Weights of a small GPT-style language model, trained from scratch on English Wikipedia: untied embeddings, normalized queries and keys.
Each number is 50 + 12 x the weight over the matrix's rms, rounded and kept within 0 to 99. Layers, rows and columns count from 0.

# down: layer 7 MLP down (transposed), 256x64, rms 0.33, rows 129-153, columns 0-63
# up: layer 7 MLP up, 256x64, rms 0.328, rows 130-153, columns 0-63
down129:54 34 54 54 57 54 42 34 51 72 52 82 68 48 51 45 60 68 48 63 50 49 42 61 38 44 47 65 67 67 34 34 72 35 46 69 30 63 64 47 55 52 52 64 62 46 50 49 51 53 54 26 46 29 55 50 53 57 81 53 63 32 36 45
up130:70 39 44 41 51 37 51 47 44 35 63 61 56 46 51 51 36 43 47 52 51 51 61 45 23 25 41 40 55 56 61 39 64 54 39 45 62 30 39 59 66 26 52 47 51 22 36 71 33 64 56 55 75 40 32 33 60 62 45 53 46 46 47 47
down130:14 51 50 65 45 58 36 59 74 68 21 42 68 54 53 48 63 61 53 29 57 59 59 51 47 71 61 49 51 42 32 55 30 51 54 37 43 35 47 27 54 49 53 56 52 41 35 34 48 26 43 52 61 46 53 45 54 61 73 62 60 44 68 46
up131:49 50 37 56 55 36 26 67 39 59 46 41 20 48 53 49 69 51 73 56 77 41 62 63 55 39 47 57 40 44 42 53 41 71 41 24 62 59 47 53 58 44 42 35 57 37 27 67 64 49 53 60 58 53 43 52 46 49 57 53 22 71 45 70
down131:57 37 53 25 44 47 59 42 44 23 50 51 63 57 55 41 36 58 50 51 59 69 37 51 44 59 62 54 38 56 50 61 60 29 53 75 33 81 33 59 62 62 33 36 72 47 63 49 41 68 59 63 57 67 58 48 53 36 55 41 41 44 39 45
up132:50 46 27 60 62 48 35 55 68 33 51 62 40 61 40 24 59 56 66 57 43 43 52 61 48 64 63 46 46 67 45 44 45 50 49 31 61 45 33 44 38 60 47 47 62 49 55 56 59 51 55 63 47 50 37 66 56 48 61 51 56 56 49 40
down132:30 50 56 49 37 47 40 44 61 46 47 45 63 56 46 56 72 50 58 33 59 41 49 50 49 54 55 42 54 47 69 47 45 58 50 61 37 43 43 37 42 23 51 50 34 49 52 64 39 52 50 30 47 43 71 34 47 66 60 45 52 46 67 46
up133:60 51 24 50 31 53 67 65 44 57 55 19 41 42 57 68 61 41 38 83 34 36 52 39 37 61 62 45 57 51 59 63 60 52 56 61 33 53 53 22 28 51 50 75 40 68 23 77 55 29 63 54 58 56 35 48 36 35 37 56 59 76 24 38
down133:46 63 66 50 49 58 33 89 62 68 46 53 69 55 36 41 47 29 54 45 44 38 61 50 44 30 51 66 30 34 54 90 47 33 42 58 24 53 48 63 47 74 49 44 55 42 47 37 48 44 38 54 45 24 64 42 44 22 50 80 45 38 25 23
up134:42 44 60 52 37 50 40 36 33 43 46 47 56 49 45 70 65 39 58 47 28 61 41 47 49 30 52 53 59 62 66 53 46 35 58 63 43 34 52 47 51 46 40 63 54 60 43 57 46 51 34 63 75 63 60 58 38 67 29 18 60 66 43 32
down134:41 37 39 41 38 45 60 38 44 47 64 51 64 37 55 35 38 43 49 60 56 74 48 34 38 73 45 48 60 60 65 72 55 59 75 57 56 56 40 62 38 47 55 33 63 47 57 65 64 40 58 52 36 35 42 59 57 46 47 38 49 38 34 40
up135:54 52 40 37 29 68 71 45 63 64 59 33 56 57 54 48 59 45 50 58 58 52 59 54 57 40 53 58 58 64 43 39 62 49 30 49 53 45 57 54 44 49 44 67 52 68 82 59 65 54 44 77 33 71 41 59 58 59 68 66 54 36 53 44
down135:49 60 57 60 55 44 35 62 52 45 63 68 66 70 46 35 53 47 43 35 63 63 42 31 59 68 56 27 51 61 74 57 47 52 39 66 50 50 56 53 70 34 59 49 44 50 47 32 46 51 42 59 24 58 52 37 51 45 50 23 37 66 64 60
up136:64 55 47 61 59 31 37 63 51 54 45 56 56 23 53 68 41 29 49 61 41 61 50 44 34 27 48 31 65 28 48 53 66 43 53 57 38 58 53 56 44 56 68 54 49 65 46 55 56 43 55 56 59 37 38 53 49 46 49 46 45 36 65 62
down136:45 62 46 43 49 31 38 58 40 59 34 39 48 53 42 38 33 61 56 44 58 38 37 62 65 57 53 65 41 54 35 66 36 51 29 37 70 40 23 40 56 53 43 52 61 47 47 34 59 61 39 64 35 54 50 39 53 40 53 58 49 50 44 51
up137:49 45 33 57 50 52 42 41 64 45 53 64 55 62 52 53 38 55 57 55 40 47 54 62 47 35 82 46 48 62 46 55 45 44 52 40 54 38 35 46 43 52 35 59 69 51 42 63 52 59 36 49 55 46 50 47 48 60 62 64 46 55 44 45
down137:45 51 68 45 62 61 59 49 45 51 57 42 53 36 50 47 66 38 48 38 62 53 44 31 40 69 33 40 49 51 59 42 41 50 44 59 51 61 58 51 52 44 68 53 43 60 48 50 43 42 55 61 42 45 63 44 46 40 37 29 40 53 49 47
up138:61 48 59 60 20 48 24 61 60 37 41 60 65 66 56 51 29 41 52 74 59 72 53 51 27 51 38 50 51 62 49 39 55 43 54 52 56 39 58 55 46 36 29 70 40 51 43 47 47 63 36 90 61 46 36 48 31 40 50 18 32 61 44 57
down138:74 49 48 42 42 49 40 42 82 66 36 21 46 52 51 39 58 72 53 45 57 45 50 57 76 44 60 43 36 34 66 56 22 42 61 56 38 39 34 45 56 51 45 48 44 50 60 45 38 25 38 44 27 43 67 45 63 41 45 25 49 45 45 58
up139:45 36 58 62 68 48 37 41 53 75 62 63 37 45 55 58 67 34 75 51 39 48 41 59 47 56 57 54 56 69 57 43 59 56 67 62 48 67 30 43 52 43 58 56 35 59 45 59 54 57 58 52 54 43 45 67 51 25 47 73 55 61 73 57
down139:58 70 55 46 41 46 48 72 49 53 45 65 60 50 38 58 57 45 26 37 58 65 53 40 37 50 50 69 42 36 57 54 45 38 42 54 39 58 51 39 50 41 53 63 64 28 44 54 57 40 52 70 38 43 51 43 47 63 22 39 39 54 48 61
up140:30 49 40 47 44 55 51 32 56 43 61 55 34 50 47 59 24 54 60 41 53 60 41 43 19 42 50 46 25 64 38 71 48 40 63 69 40 49 81 34 43 56 53 53 55 47 66 51 34 71 40 52 68 51 54 37 54 52 50 51 43 44 43 64
down140:42 66 56 64 37 60 43 70 72 61 62 80 61 47 53 58 51 37 66 74 58 43 45 63 62 58 48 65 45 38 40 48 43 41 48 42 48 43 63 51 69 27 47 69 44 42 57 56 31 56 32 71 48 60 15 39 59 58 59 46 57 72 57 65
up141:46 53 41 41 44 52 37 50 28 07 56 44 74 72 58 51 50 53 45 54 27 50 64 59 45 30 74 51 65 50 48 58 54 52 50 54 44 33 50 44 50 68 30 40 37 40 33 79 51 53 58 50 44 52 67 71 53 48 66 29 71 54 39 57
down141:49 54 50 28 35 52 48 67 64 48 73 36 63 38 35 47 56 53 62 60 64 44 59 43 30 29 58 57 54 55 55 32 54 64 25 51 52 51 33 44 66 33 57 34 43 64 60 47 40 40 48 44 35 34 50 55 17 50 45 43 62 29 52 39
up142:49 38 60 60 46 36 36 53 51 44 43 57 60 60 68 37 41 41 51 63 53 36 55 49 44 57 59 62 63 64 49 55 43 49 49 43 54 56 51 44 51 74 47 44 50 53 54 47 73 56 47 51 54 81 44 78 45 43 41 71 55 61 55 49
down142:51 59 29 58 46 62 58 55 42 47 56 73 44 47 57 60 42 49 44 34 60 75 56 54 38 58 45 53 63 43 70 27 63 59 46 63 61 68 40 57 52 38 58 51 35 40 33 43 41 52 32 40 36 45 35 52 50 30 32 49 78 44 56 60
up143:64 39 49 42 46 40 41 56 50 45 52 39 49 45 42 57 62 43 59 56 27 80 54 75 51 36 41 55 52 72 52 49 37 55 45 61 45 43 46 31 38 42 52 55 54 57 53 51 50 53 64 50 50 48 51 61 67 41 47 29 76 19 51 56
down143:37 52 36 42 39 62 47 30 36 44 45 67 31 42 47 54 54 52 33 43 45 45 61 25 46 66 68 16 66 79 68 56 53 34 37 52 68 36 34 49 44 38 61 49 64 61 53 43 75 27 55 46 56 49 67 81 50 61 45 32 26 75 62 64
up144:47 60 40 49 37 15 54 60 28 51 35 64 57 51 53 53 62 49 43 49 50 31 46 38 40 47 52 55 44 49 58 48 64 39 62 62 29 33 57 34 46 42 62 60 64 40 62 44 36 50 39 50 52 33 36 44 32 48 62 44 26 69 49 49
down144:45 38 48 57 57 61 44 43 55 69 50 49 38 61 57 34 71 55 46 38 68 57 64 45 36 70 42 26 56 52 77 43 58 51 49 44 58 60 60 71 48 44 53 48 33 45 46 40 56 50 46 33 31 35 68 50 57 58 45 37 45 43 43 22
up145:42 52 47 59 46 47 57 63 58 35 68 64 38 76 46 68 38 60 44 70 55 84 51 48 58 40 40 33 57 69 41 39 68 62 38 45 46 30 53 27 52 51 37 34 60 26 22 58 36 63 40 51 56 12 50 24 53 49 53 34 38 48 47 64
down145:36 47 55 60 60 51 38 49 67 77 51 36 30 63 58 63 49 41 64 38 26 32 55 22 33 80 57 47 49 56 31 57 59 51 42 63 52 30 63 28 36 49 36 04 41 46 48 43 50 39 54 48 51 64 47 66 60 33 31 73 53 43 65 44
up146:29 43 59 64 46 46 63 47 50 27 71 72 57 65 50 39 52 57 64 49 57 44 82 48 71 56 53 60 45 42 54 32 38 39 41 53 38 50 52 59 40 56 52 78 52 31 49 58 61 48 38 53 33 62 61 53 74 43 23 55 70 41 45 60
down146:55 57 63 23 50 50 58 57 41 54 51 56 43 44 28 65 47 64 64 35 52 40 57 48 73 53 64 82 72 55 42 44 55 72 48 29 43 67 56 56 50 47 53 63 47 57 41 27 65 31 61 52 50 56 49 42 61 54 43 70 47 65 21 39
up147:85 37 53 59 32 58 49 44 68 62 44 81 33 39 48 69 52 60 44 37 55 29 40 72 48 33 62 65 60 55 38 53 46 31 46 49 41 67 41 41 60 44 45 71 51 65 36 46 39 54 39 52 67 56 33 39 35 43 54 49 62 57 56 68
down147:52 56 62 76 51 46 35 35 56 46 44 55 46 50 53 36 29 28 44 60 57 73 44 42 45 59 42 37 49 57 44 57 53 34 59 64 59 64 68 53 47 50 49 33 34 48 33 35 57 47 63 33 19 50 47 23 60 50 32 71 47 51 55 58
up148:44 41 48 79 37 49 43 62 48 64 31 73 49 41 58 51 47 34 44 57 75 66 39 52 49 69 36 40 34 38 49 59 37 55 50 35 46 51 60 42 39 60 40 57 45 54 41 45 53 53 53 66 61 37 50 60 55 55 52 73 30 30 56 52
down148:54 52 47 41 33 62 37 66 50 53 31 28 46 58 57 77 53 63 40 45 50 58 60 61 44 51 60 31 50 56 67 75 45 41 52 39 53 48 39 25 28 57 49 38 71 45 27 48 64 49 60 79 24 59 52 36 31 60 66 70 42 73 60 48
up149:63 56 26 42 56 47 46 37 28 52 57 52 51 38 45 29 52 34 38 59 39 61 70 46 43 43 40 58 45 46 37 52 34 56 55 31 44 70 59 37 72 42 51 52 42 50 63 36 50 50 36 56 56 60 38 39 46 45 36 66 69 47 50 62
down149:54 61 54 38 47 50 43 61 44 51 65 53 50 59 32 62 54 50 63 52 50 42 40 42 45 60 50 41 58 65 50 52 67 63 54 53 48 40 50 33 27 62 65 55 35 54 43 43 40 55 53 32 45 53 42 49 38 54 51 46 41 35 51 51
up150:45 51 56 53 38 42 31 41 47 30 48 72 57 55 54 64 30 37 35 54 43 48 74 34 52 51 50 41 54 46 31 26 33 64 36 58 62 41 50 53 35 54 21 56 69 50 57 44 55 45 47 46 61 48 41 42 62 74 58 53 53 45 68 44
down150:42 38 58 39 45 51 64 30 43 51 69 31 47 51 43 31 45 53 69 63 72 51 31 48 56 52 38 52 41 30 63 43 64 46 43 55 36 70 47 71 58 46 62 47 60 54 55 37 20 46 55 59 52 46 49 64 57 49 51 31 40 39 59 55
up151:62 58 42 42 76 44 48 51 29 38 57 57 33 66 44 64 66 37 62 41 20 45 50 50 72 49 41 50 67 29 67 62 43 54 50 53 43 68 57 57 37 39 66 46 54 40 60 59 50 47 48 38 64 40 51 46 72 43 40 48 64 47 46 60
down151:47 45 47 56 54 33 50 38 42 63 51 56 39 28 56 36 46 53 42 48 67 78 52 42 41 35 53 61 54 59 65 52 58 50 60 50 59 50 51 41 27 38 38 41 43 66 36 42 55 53 49 58 50 42 72 49 20 50 38 39 41 36 51 48
up152:31 43 57 39 56 58 63 65 38 34 43 37 54 52 55 50 25 40 71 40 39 76 68 56 60 45 64 43 56 49 44 65 58 53 52 50 10 55 62 65 67 36 52 46 46 34 37 64 58 57 53 66 59 58 36 22 41 45 67 57 34 34 61 49
down152:39 39 74 36 35 48 60 56 47 31 46 60 57 20 35 55 55 26 30 68 46 43 45 46 64 49 49 26 52 63 49 43 60 66 56 60 62 61 47 62 45 47 41 52 62 34 60 51 53 54 62 62 54 49 58 72 46 47 47 59 48 41 10 38
up153:41 57 45 64 55 41 49 60 20 21 68 48 61 54 32 33 75 60 63 64 64 60 48 62 39 43 37 54 46 49 49 52 57 41 28 44 32 41 38 53 35 49 63 48 45 47 41 51 58 45 43 41 50 48 40 44 44 46 38 37 56 55 32 50
down153:55 47 65 34 61 45 42 59 48 62 51 36 49 33 64 56 45 29 44 58 61 47 67 49 62 58 38 32 50 59 53 35 42 50 45 60 56 44 40 66 46 68 43 45 40 55 52 49 45 49 59 58 46 48 33 54 39 57 56 67 46 51 27 43